config = dict(
    num_hidden_layers=15,
    hidden_size=512,
    num_attention_heads=4,
    num_key_value_heads=4,
    head_dim=128,
    intermediate_size=1344,
    vocab_size=50257,
    hidden_act='geglu',
    norm='rmsnorm',
    norm_place='pre',
    norm_eps=1e-05,
    positions='rope',
    rope_theta=10000.0,
    rope_fraction=0.75,
    qk_norm=False,
    attn_scale=0.0884,
    bias='none',
    tie_word_embeddings=False,
    parallel_block=False,
    init='uniform',
    init_std_qkv=0.0248,
    init_std_o=0.0,
    init_std_up=0.0248,
    init_std_down=0.0,
    optimizer='adamw',
    learning_rate=0.000669,
    lr_mult_o=1.14,
    beta1=0.95,
    beta2=0.95,
    lr_head=0.00562,
    warmup_steps=549,
    schedule='wsd',
    decay_fraction=0.781,
    decay_shape='linear',
    final_lr_fraction=0.0,
    batch_tokens=65536,
    max_seq_len=2048,
    doc_mask=True,
    train_tokens=579600000,
    max_steps=8844,
    dataset='wikipedia_en',
)
Each number is 128 + 24 x the weight over its row's rms, rounded and kept within 0 to 255. Layers, rows and columns count from 0. The size above them is the row's rms in percent of the matrix's.

# layer 8 MLP up, 1344x512, rms 0.0308, rows 678-681, columns 256-383
size [ 99  99  89 119]
[[135  73 102 124 117 137  99 147 138 118 126 131 116 122 166 158 136 165 107 147 145 139  99 117 106 125 126  93 154 109 149 110 141 145 120 137 133 104 120 119 143 172 110  76 126 126 173 127  73 165 130 148 114 127 148  92 128 153 119 141 127 150 149 133 135 151 131 119 144 117 122 103 123 115 157 142 143 152 102 119 111 142 126 126  99 105 132 160 177 170 150  95 105 113  99 150  98 129 142 127 132 135 146 104 120  90 111 147  83 166 114 123 138 142 133 151 129 124 117  97 142 112 147  99 164 127 167 130]
 [139 131  64 129 112 135 134 159 122 112 139 121 132 108 112 125  90 150 184 141 117 124 167 111 141 134 113 160 129 147 128 132 143 106  97 109 139 107 111  93  86 136 110 135  93 109 125 142 132 158 183  95 119 147 127 110 118 158 134 126 120 141 113 167 107 147 124 105 145 178 156 135 112 110 160 107 105 118 161 128 120 162 116 148  92 109 159 106 112 113 124 165 114 121  94 124 113 109 135 118 146 127 131  90  84 127 170 122  91 126 122 105 138 139 102 146 128 115  99 142 172 137 146 133 147 110 105 124]
 [ 88 119 138 133 118 109 130 127  71 126 127 139 146 139 116 137 100 148 109 153 108 177 122 153 144 101 117 125 152 121 114 121 140 143 140 109 151 154  99 151 121 118  93 119 120  98 123 144  38 156 169 166 132 126 111  86  82 129 148 122 143 144 118 128 154 126  89  99 130 115  87 134 145  82 116 152 105 102 156  99 142 123 136 133 141 129 108 129 101 132 137 120 119 135  98 132 129 119 111 130 126  95 137 120  86  80  89 136 145 116 136 119 125 154 110 130 115 170 142  72 139 155 148  93 159 128 142 131]
 [ 86 131 111 117  94 131 127 156 133 145 105 116 102 106 132 144 131 131 120  71 143 133  87 127 111 136 138 166 165 136 130 135 184 124 127 135 136 159 140 150 142 123 114  99 134 170 200  68  97 105 112  63 105 111 118 120 111 148  88 146 149 128  70 111 114 121 133 139 141 145 124 123 108 121 149  96 117  97 122 173 140 155  77 154 102 130 147 158 109 152 152 118 122 158 156 143 134 127 192 109 101 127 164 134 155 143 126 118 136 127 118 130 141 114 127 142 143  95 163 111 138 145  99 118 113 109 118  80]]
# layer 8 MLP down (transposed), 1344x512, rms 0.0273, rows 678-681, columns 256-383
size [104 102  91 107]
[[146 163 133 113 155 156 139 119 139 169 122 137 124 155 120 117  98  94 142 141 120 135 156  93 124 126 112 125  98 146  85 146 169 143 178 125 116 161  92  93 139 157 179 116 103 157 118 150 132 133 176  73 126 177 114  95 108 114 100 131 102 128 105 101 101 117 116 121  94 159 114 143 120 134 123 136 125  91 116 164 130 108  87 117 168 114 130 146 125 134 149 182 122 124 118 144 139 106 151 123  90 133 127  98 130 117  96  99 117 116 143 136 125 136 142 128 127 118 195 148 139 166 136 125  93 117 125 135]
 [107 140 139  90 138 132 144 105 128 164 109 130 144 131 141  98 111 114 120 106 144 126 129 148 157 133 113 126 146  97 130 120  87 136 117 132 159 116 167 161 111 138 139 133 124 149 135 147 164  90 134 161  78 110 149 109 161  91 167 120 135 122 149 130 117 139 151 121  93  97 151 158 166 162 151 124 104 128 142 115 136 126 140 171 138 129  96 131 112 148 142 137 117 141 122 138 144 167 123 116 138 167 144 179 132 124 102 149 130 136 122 124 129 118 143 163 120 124 161 123 131 166  97 122 122  89 105 149]
 [127 145  97 122 119 152 134 143 174 150 119 120 119 137 129 120 169  98 142 113 129  43 149  93 137 167 109 145 113 140 142 110 148 131 117 119  98  81 143 101 128 140 168 126 125 154 108  84 197 106  90 122 120 121 119 178 137 130 138 106 120 120 119 129 124 118 156 160 138 119 171 133 162 159 118 120 135 130 115 126 116 124 105 162 142 127 127 116 142 146 125 134  98 123 144 147 105 154 130 158 118 145 120 192 181 173 128 159 141 150 142 121 102 115 138 104 164  94 135 144 133  87 100 134 107 112 113 118]
 [113 174 115 124 138 141 158 162 132 152 128 151 144 131 166 142 104 111 133 132 119 169 101 116 147 148 108  97 155 164 160 113 122 102 112 149 125 170 159 109 136 115 140 123 150 114 130 108 149 121 106 109 128 101 124 131  93 117 132 152 163 130 151 120 101 133  92 147 131 135  90 126 139 130 105 106 133 185 108 112 158 135 138  85 113 144 118 152  99 162 130 135 111 142 150 112  92 143 114 142 138 107 181 115 149 119 144 150 104 110 140 101 121 153 135 111 124  70 146 140 118 142 142 115 121 144 126 136]]
# layer 8 MLP gate, 1344x512, rms 0.0291, rows 679-681, columns 256-383
size [104  95 103]
[[118  73 142 118 129 123 110 144 116  90 178 123 111  67 125 159  72 106 159 154 120 105 168 103 126 146 113 110 111 154 162  87 158 171 161 139 180 134  94 132 161 119 112 164 157 149 127 129 150 129 172 118 119  78 152  98 114 141 127 140 142 106 113  97 113 136 150 121 154 137 155 118 148 122 139  88 109 132 102 136 134  99 157 140 114 117 114 146 111 124 137 136 113 117 123 130 122  96 118 155  97 153 145  95 131 147 137 161 122 128 132 147 147 143 118 122 109 151  97 129 117 131 104 152 130 146  97 120]
 [105 132  94 115 102 157 137 124 176 139 107 114 128 156 160 141 144 112 162 127 114  71 142 153  68 148 100 124 118 104 123 140 143 151 127 123 125 109 177 112 152 127 159  97 114 121 111  95 133 126 139 130 131 113 116 153 131  87 124 146 111  98 116 136 125 140 145 143  95  99 156 128 154 113 137 124 142 138 137 104 157 133 124 143 161 105 142 121 170 156 122 126 100 151 114 143  87 135 123 163 116 168 100 158 131 175 144 128 145 135 179  59  89 140 128 119 113  90 102 122  91  74 104 110 128  96 158 130]
 [ 94 130 132 129 128 155 123 159 149 121 139 170 139 147  56 146 109 109 100 163 127 116 119 129  78 142 115 128 116 154 135 129  63 125 136  97 106 163 181  43 121 119 156 127 110 102 120 123 169 122 172 112 105 116 122 124  89 143 139 126 137 149 117 131  94 117  64 139 133 123 153 159 116 128 139 115 105 188 141 102 144 144 175 135 142 128 109 130 121 138 131 171 163 130 140 121 115  78 103 105  99  90 129 120  90  82 139 119 182 116 145 115 139 136 144 108 128 132 142 128 163 129 170 155 125 136 128 182]]